{"n_layer": 15, "d_model": 384, "n_head": 4, "n_kv_head": 4, "head_dim": 128, "d_mlp": 1536, "vocab_size": 2048, "activation": "tanh_gelu", "norm": "layernorm", "norm_place": "pre", "norm_eps": 1e-06, "positions": "learned", "qk_norm": false, "attn_scale": 0.0884, "bias": "all", "tie_embeddings": true, "parallel_block": false, "init": "normal", "init_std_qkv": 0.0246, "init_std_o": 0.00389, "init_std_up": 0.0246, "init_std_down": 0.00224, "init_mimetic": 0.5, "optimizer": "laprop", "lr": 0.000792, "beta1": 0.95, "beta2": 0.99, "weight_decay": 0.25, "lr_head": 0.0054, "grad_clip": 1.0, "warmup_steps": 422, "schedule": "wsd", "decay_fraction": 0.819, "decay_shape": "linear", "final_lr_fraction": 0.1, "batch_tokens": 65536, "seq_len": 2048, "doc_mask": true, "train_tokens": 626600000, "steps": 9562, "dataset": "wikipedia_en"}
Each number is 128 + 24 x the weight over the matrix's rms, rounded and kept within 0 to 255. Layers, rows and columns count from 0. Numbers have three digits each.

# up: layer 10 MLP up, 1536x384, rms 0.0307, rows 1491-1522, columns 96-191
# down: layer 10 MLP down (transposed), 1536x384, rms 0.0308, rows 1491-1522, columns 96-191
up1491:136119140085114104160152158095095122107167171142146138118134126120073126114143130129108086154130130123155151119106105146137122119100137129102082098128133122125135137117124106130158220097156125138057101115108096099097156127107135134095117125149139148117123101038108130149087128140129130141
down1491:100111134143134144150114171133111161121143146087137105112110144117153145055134123128095180106111087089130147137125140153142149157091189121159129126127135114109151093154118139113091123162108107143116120108126118130150215139167145103152158129129120087109123155134163146119118133119152129155
up1492:116078120119162131180107105125144106131140132094065143124169112118140141133123138122118131117074173140127126144075112121141106112148142098106126135163133087123141115156104169105163115124145151115137138130144113105080126166138122125112107164119099117126139084145157127144106121166165129117
down1492:137163101101099125151090152117142150126125166157145139139119157117132114139115130164121134137133132108101135180122111134123163101103085107140104130113147130115143109143131084125123138126117104150126109106132127145125173142145145132161165129173142084175101140155111117105178117110119145133
up1493:158095134152144114107129160105109115069131111153137080160140123116134137145141127134123116145136141147137105122164140116148131134139102133131145128122136159152080131105117123133136190133156078128110114131164096115112133130085113153089072136128081110103151137139079100111131137141132116116
down1493:094121109151100126151105146126146156147161126115144136113108118097141137106153098139110166140109115115125131135131106134125163108119150124160113138111126146114103132110132100097104108154127151116126178098107145155095127186167088137125090130101143165125101117155163128123117142151141118122
up1494:109112169142149120168221160100155126115096134081100143174136108094142169125164135159139164152135136131139112133114142089051135125177154164097075107132177093123139122146104128091151099127110092150124106177137096127112142090140099146088120084109094105130111168121161106134111113152122136136
down1494:152137120095142110129127173149120098122119081093131114155144088125122151164143091166115086133176131081128086138115126176097173085102152130109130096143101133150092167080108129084118121128152130114124115146170139160164125113174114149083153103080094125148151152145144121113127194185118112120
up1495:107146160092151115167145132131123111141181166171104151124176100173185137104151127124135130087142124158161159144144182148152146101164150146116116126159219120102146139109093113125131146152174187128094107157125099113178102146093165137089095103197104101164097123116097135126077088159131128102
down1495:130107150113116149111132082113152108163140114143121145126160159110191108073107108156151166113123112175097123141178149167075193094104087144110152115136129103130110074123107154136130182092112104137123152132101132065121088097101150084130162120165119116119166136152177099114137140134164136152
up1496:125097105144148146125142168074164181132167168119128123138104095118132162109136124092139150139155110131089107135143183092113116155117151152073085192126150106124133111132129149088094123166160117127149093126130154104131151149124103143120128127119142125129122137143132098150147141135109110156
down1496:133188154104149134145110146135123153138137091154127129157122140108132135202149106134127124111107139112124094142097135131141095154166159100111099176130095120111141203151141147097106128144123144120151118145107122140112104131114155113154123135115127068097127152131149195131108131130151144169
up1497:123090105122168123112140089102097138109126146173080153107140131147118177147123140095148144130077112163148139084145078136124112134090124152160127075112134159128172160109153128122134131118153165104148171142135105125115136107090111082132130132127121116081178137132148112115102128147159140155
down1497:151168169139114093119133128084110126169120098105138091125147157092113119154163107116126076144129108104118107152150174130127124145134137124099140108112092110131162103116120116147126132076139127149106122159127106126180125143134111166168087124136156143161082151146095103134165123175155126069
up1498:162082119119136123118174124107117146133134136121106126123138145082113122158143135111138104121104104181082135140152128115117125138151126061201122129135153094132155167127130131096154145129115167161110152178142156116100150149064097103154125084165111102115114138132109070151117153147104145114
down1498:119125100124132135104108107130097125162129135159154107146087141168169105160164118130097142106152111139116116130145186130123125121099130133124136113132155164126188120140150112167140124169117117120147097098142167137201145123160120149104160096078097154116100147091104154060116087113096101102
up1499:108102100112145122094146154099074131120144145150111140094151161166130149120141170129089116141145118119120127133077139154073109096138161114123110151114132118144144118148140082146114107141133170110100154177114166128142176140119147147119097132133143088107169143117118099155104123143141163106
down1499:149116147121115131129128088129131080120111157146105157136127120085111144113113112090166138136130155114131132105124111104175137120143110125134138141137105092102139116122130178118149088101138087132167110113120119109119099115160164111144148138127116162137148137151136142144134115104102128155
up1500:136142116125130146097165168098114122073160114134116118150121166172116131147137147115130105120112110160209128103096156125111140158127137137117146156106156144149116119114162186096089106120162143116110142149141129160163084132090129098142118125120113152169088118133113084156120133193156157163
down1500:127166154133091112128148092190115097139126134170110156104134112127172111126107120149107141131095142130114082118153091138096126135130125167170095124149113137109084121130154115132170162100113137140103148124125077086170155087128086126135102115105121123123104113074126113119148128159140146155
up1501:103126078096171123116122137132149114101122155131128127138162113101142176133143136138138159123105072169139129103115148149136146122140120117147153132107115111144174167113116154126113137095122096102169147171132190095117100149119106169134112157113153148096101125155150143097126130126164155119
down1501:162101130139145072135142184115139115156122122165160115095121126144112080103132115135140131165148131139122105143099105130106126156141118136157125145115105151155127141082185129106169101135143115152118147093140116125091154147124149154132089153099139121112114133086117124150108130119136139133
up1502:132083145147119113165139113138088076107116177149117149113117100133131142146149099130136125104091138120181120138109131157129176114080105115129097110077140140119130140129129163128118153144177129160106128124192099136146107141127168153104089115143133156109168103149136127151111118172158136111
down1502:136125106133147146184118155135155156072137137126141114127123164130200164106132143123173097105109151070149111065097139138110115103116134169100131113114105170191133093106150125110103110153149123130142155155125114148115133121131117182144132094098178122107111094093114113121103162153162161169
up1503:139149126157154151112142130130116114139108122144138139110133121128139102118128096127115147096103101144135126110139111111157149139139124138127080076135155126106114130147129172104119112153133119141176131153153099138143141121152143142126131142166130135109127122071130105142132106158144135095
down1503:127139141105105128131064140093135127106137128087141127129133134119123110106091099112125130147147155095156108136139136167146130122114113110128159138103097116118117131079118119133166135149153096133134114116097110140129138123126113148111135125137133122131164108136114123099120133132154093127
up1504:164122132145134055127132140083127127116172113142131140122138124110105158111139138123132149119163137138074134119113128139143148134120136117144142142138121160117131161127138149120160133161095148123124118109122104114116131094115134145125132126143137138118102120109134096117121129135146108198
down1504:133101108137125128180113123135113138109130097124141106081128131155074139106156106139153147047128144106116154151165118124143129138100101112163079131114162120105105180154100120061117116118162145102099136127112179137151094105146142103166158161110112111136118118118130107145136144108138134174
up1505:119118134116176146117122169140122103158155141133129119119119107161146089080117122152111084133148139144118142110108085170119140119140117144123115135127088116106141151169141153132141134094101084163118133114122119077128145125123155129110100150127126125112133117086123119163104127127145150159
down1505:162103169108120142122114108146103133144164139139126132169157116118125142143118146072113170115141146160154109124105136143138114083156119113109141088155172106149113151135111110122150146079150143103150125103187145125118156122147134153151091125150129115139170077139143128152107162150120112153
up1506:122130126104130139142138123120178097103159154130123172097123126129165111121149115119146136142147135114130112196098103123133172112130221129142099148129136133121170163096079126112142099168099136149138161124147202121110140145131156130107076103101130105096118095128108087124120116128119083107
down1506:111130137106103109117109053095100105148129168151129132159123125094115148171177139118124110200149085137144158107142157123154086146163118115122135129083130143075122142113153139124125099089180166092131104094134140147123168148129112103121112137116108099136103108090130105170138066102169142143
up1507:157095111099157124154157171072127135103134119136123144147158078124145133116163147145134118115141105105128150150086115102116151128145110146085137087128150157113116167182088128103127094137130146153081144114169142129092090109154112102134126127118058139139141164107163123148138087130131083132
down1507:142153136161120110100115159117133118122118114138111127104097116113133132137116108111160141115130097114125085125127156146132106147098125100118107153129123121136116141137203100120158148146152158129125114116155146097129159101112111084131074123114090179135169118172147137147122140140135117107
up1508:118136152105152144102123128151158096134165143169132133134111147149136125111119095143148155093103144159142117087152123140106151105135122133128095156142126119145157153113148129074134105159185101145140167115121129104127168105098083142058144110108142125102102126124189107147118117116140141126
down1508:157118105168115103146141168093093133152095099116133114137112115094122109159147158105103108140158140122128130166126103133156108127119138119156129091123136140122134108143113143152131180107100142123121092165108116139130098136131155113195097159114100147148137142123090121106115132122126124124
up1509:137136140144131160148157115119122123107154172144103133151133129098133145109151117143105147085118103176138158145190129165146128107147145132082110100099081152121129137162068112124120092134147138114101088154088105118106098135103099126141128113118145132112088123112083143136090149115160153145
down1509:190086118137084149149127114095140109118101115138155097146151120138107160160123160100096116087120155076135122133095121132149110132085092128120081089165171124126150107109153117108125161128126098151167163115111138151156142130110132164131123160146125120149161129135141152131099093110122111109
up1510:163115103122132151117144145102121121093143156165112126146148128136148139136127145100145126097095142136164144121103128131134165097126105158083102105130171163154144138110124130124118138124115128130104133166159149161101088142104123127114142134132131132109141102111076105189115150115132135094
down1510:138142123154123106151131155089133126143105140098147157149119186121111124131099093114119139129140130148086090108149130142120090108109131117130120178140111166148107146113141162149120169119127146151123159099107119072128156133101123127125186116149130116106146092116099134062116112118123113143
up1511:133131102082147131123140142127156130122176110161131108138181151098131114136141126135132123110107158110131164146112157155118138138127134149124079126150142092113226142161130161122115088138152116125131134132177153130111105099171144130099097123107107129125182132093100113174109127140118152139
down1511:144156135181127090126086074086125138131111121148123119152124107083152117157115181101135167148135099112107131134140141134129112106144159109130133155105129164109139092114142095149168150105116145123101172119131096098143129155136089123119115114106140156137132130148117143114103148141123117187
up1512:157117137135142117127138142127155133161187123104099106095128140136134144105140117092128136134140152132120138127179162116163107130109119124107073129136095153100152141153090166117124088147111126077089126107123128133142166091149123134123165144124137151105120111168127125166152141146155152158
down1512:089156106114144134111133081133117132125101116184150122142107111177139130153112134123144143136146116110110182116114142117143121123142144104108159076123154089117137103171164141135135122124131160184161110153143142116176133161115133119107088113142128123129114110127137108138109147115136106100
up1513:091123095085101131119154144112126125140139126165136148153101108165123181146145152121124151151164176146098094163146121113127097111108152142107143094107087126147119150153115104099129128105122189080114145115136118124075131105094167119110089187150119157097134137121143105129136118142148123082
down1513:138150117129165120166098080177066142121087170116151139078111110112123140068143104113119161057095081102141120145055136132092126166130141132107104156121118162173093114115099099125113140134135101141149135098119135122144150118142099162096144123148132111153128153090123175153106183122155129163
up1514:106143137166132145184138163115128157096108143112139157108165100146163122122139139095200132099094086160157110109125156146104109098111108132140114061120122140103102141117173103101136077132131126155087160105132141143146135132092150132144116131130120139135123133125142157145099137189103111057
down1514:073156205129171158101108102125122165171150130140157119116150147107177104132130151117084112140134128128118126145128160122126127157126110134144101132122096129084165180141089121185148103123079134177093102134101113123123123129120123139145144131110108141092142105114134121075167115091135106134
up1515:140144124095079137163160115142119100135131159090093143119112120159181114089115133152083094117142149127187149088161130117097136142108154142150074122120137107138150127124121100117185143107131145133101127166138128116115108133108144138173107140149085116113140080142092152102116097133133163109
down1515:203123139130148120128129141109135149135172086115137096103148153126170087131115169162123171121128143121133107100117150135143110104099182122106154125144090132129110165152141176113126127125150143101115182109121113109121134091173114121116119156128158119109105106142114088152055158161159166126
up1516:164135162115146124097070144125078127125132163131118121117162171195152092119144117119152138134116178126146124132118169144124143126128105117106127123146153137094114135134096146098089113105122136142125132109141098141120148114103160109110114168142103106121122160094116109113119139128119109134
down1516:137134115137161156120000157091116121126123138127125122121103097107104131140089130146107143112125120141112127112113133130131113100134165151143145164121118131123132129103162148119148143140109102133116134133144115127145130130153126108131134156106153138153170134129131163172126138145142117131
up1517:040113109073162133164170146113070091110112081123159134156101162083128106115165129128160138099172169144146146171136112156074118135167202109134101129126153093107103112146087109101110127169126137180057089140121123099113157118105122142107127147123109137103131149092110136118149117122128131111
down1517:112160096140126110146077146136142095136178131132136095147105103100173127092120104087095100116129142123106130098128133134119164132113105102137132167125132170107106149120110096161152161097159109113164111146078141161109140115121116104136132119149107110137115126105129131147093089106171145134
up1518:113164122121125150120134138141129120142176188157151154129159092164112100123115130150121138124146158150154143128103095152159100095141096144092133130117099176138124149169145119087112163156166151114060135123153133162110145100136173109120153137123124130125144128134121125151097134092140129153
down1518:114127162113136134116132133088101107072144092074143088092104162120125137131120109128139123121165097124045101175140140135135128143119139101116098115157144109146141153151086127139126119118144151140156125111079117119118129121129135158099111200134146091136115156151133134140160118112158135147
up1519:131147110092133123168130117133084144087128150138107169098167127125184148120107128145149158174097145110143138156110082145125137079127146135109120137150105170069139157100113166086169107132115104140086119125154133111146119134100158102160138141180140141116173113134127126120132142121164113163
down1519:131124123108106087125113187137139160123120083147138138142119143120110090152149138120132107127157147106121086133159095121116154158105137123097112167109156151116134084173133103147104103120154124092167098121098109139089104131116112104142087124098122127093103146146123117152157135146169128136
up1520:107101143117156162125128160104117124109157134119102146140125089131140114140104133135128105113150136125118124095147115139144147136130097126124127161140141139129133135153112136145103118137131124127148121154112132131129119136068160102166087106134124121087131146077130098165098149155101110169
down1520:101116134150135155140089146097137185137118120109140112120086138143151133154106139094101138160134156079115121113106140142134126101106131140113177119130140120137117100104132109136170125105117130108160132144152167149137165146163127146118171091085120106129132126121169142159105103149196159142
up1521:110126068145128133130100132140115114137079128190129155139159111103099125146170147099105113145127079119125146117121156152145146094165151137141133144122138096104119133118110119120089166125112127156153120119154116110094112137102141104102150144115122109118148119102142131139140134120176135105
down1521:098121130130171117140087111115141133138149150113139098120114155130124122170148106155110144143119105134091149149138133151106145109119129162143121118088095151131122124124092129109125143163146125168128139132168143123119142092118144143132168082128124164130146145159131128106131121139115123142
up1522:153152112153159106109130158167110158125139175142104098169115098169085107115144140091133072116145153150146106141144146103102131143148153175118142125128106100112117130150136107105082093151151101188096138132152124102119128164109168098154134128134109162155132147110143163164110132154125130138
down1522:135132081153120142127128112151119175106122146126112095116163129091140138142121104119116135120157146121123114143105168134175101078148138119137121117074081128131140173125129108092102119126120114108118178133111156151155115088147090148130143153130107158081072140129170136162095133118107138131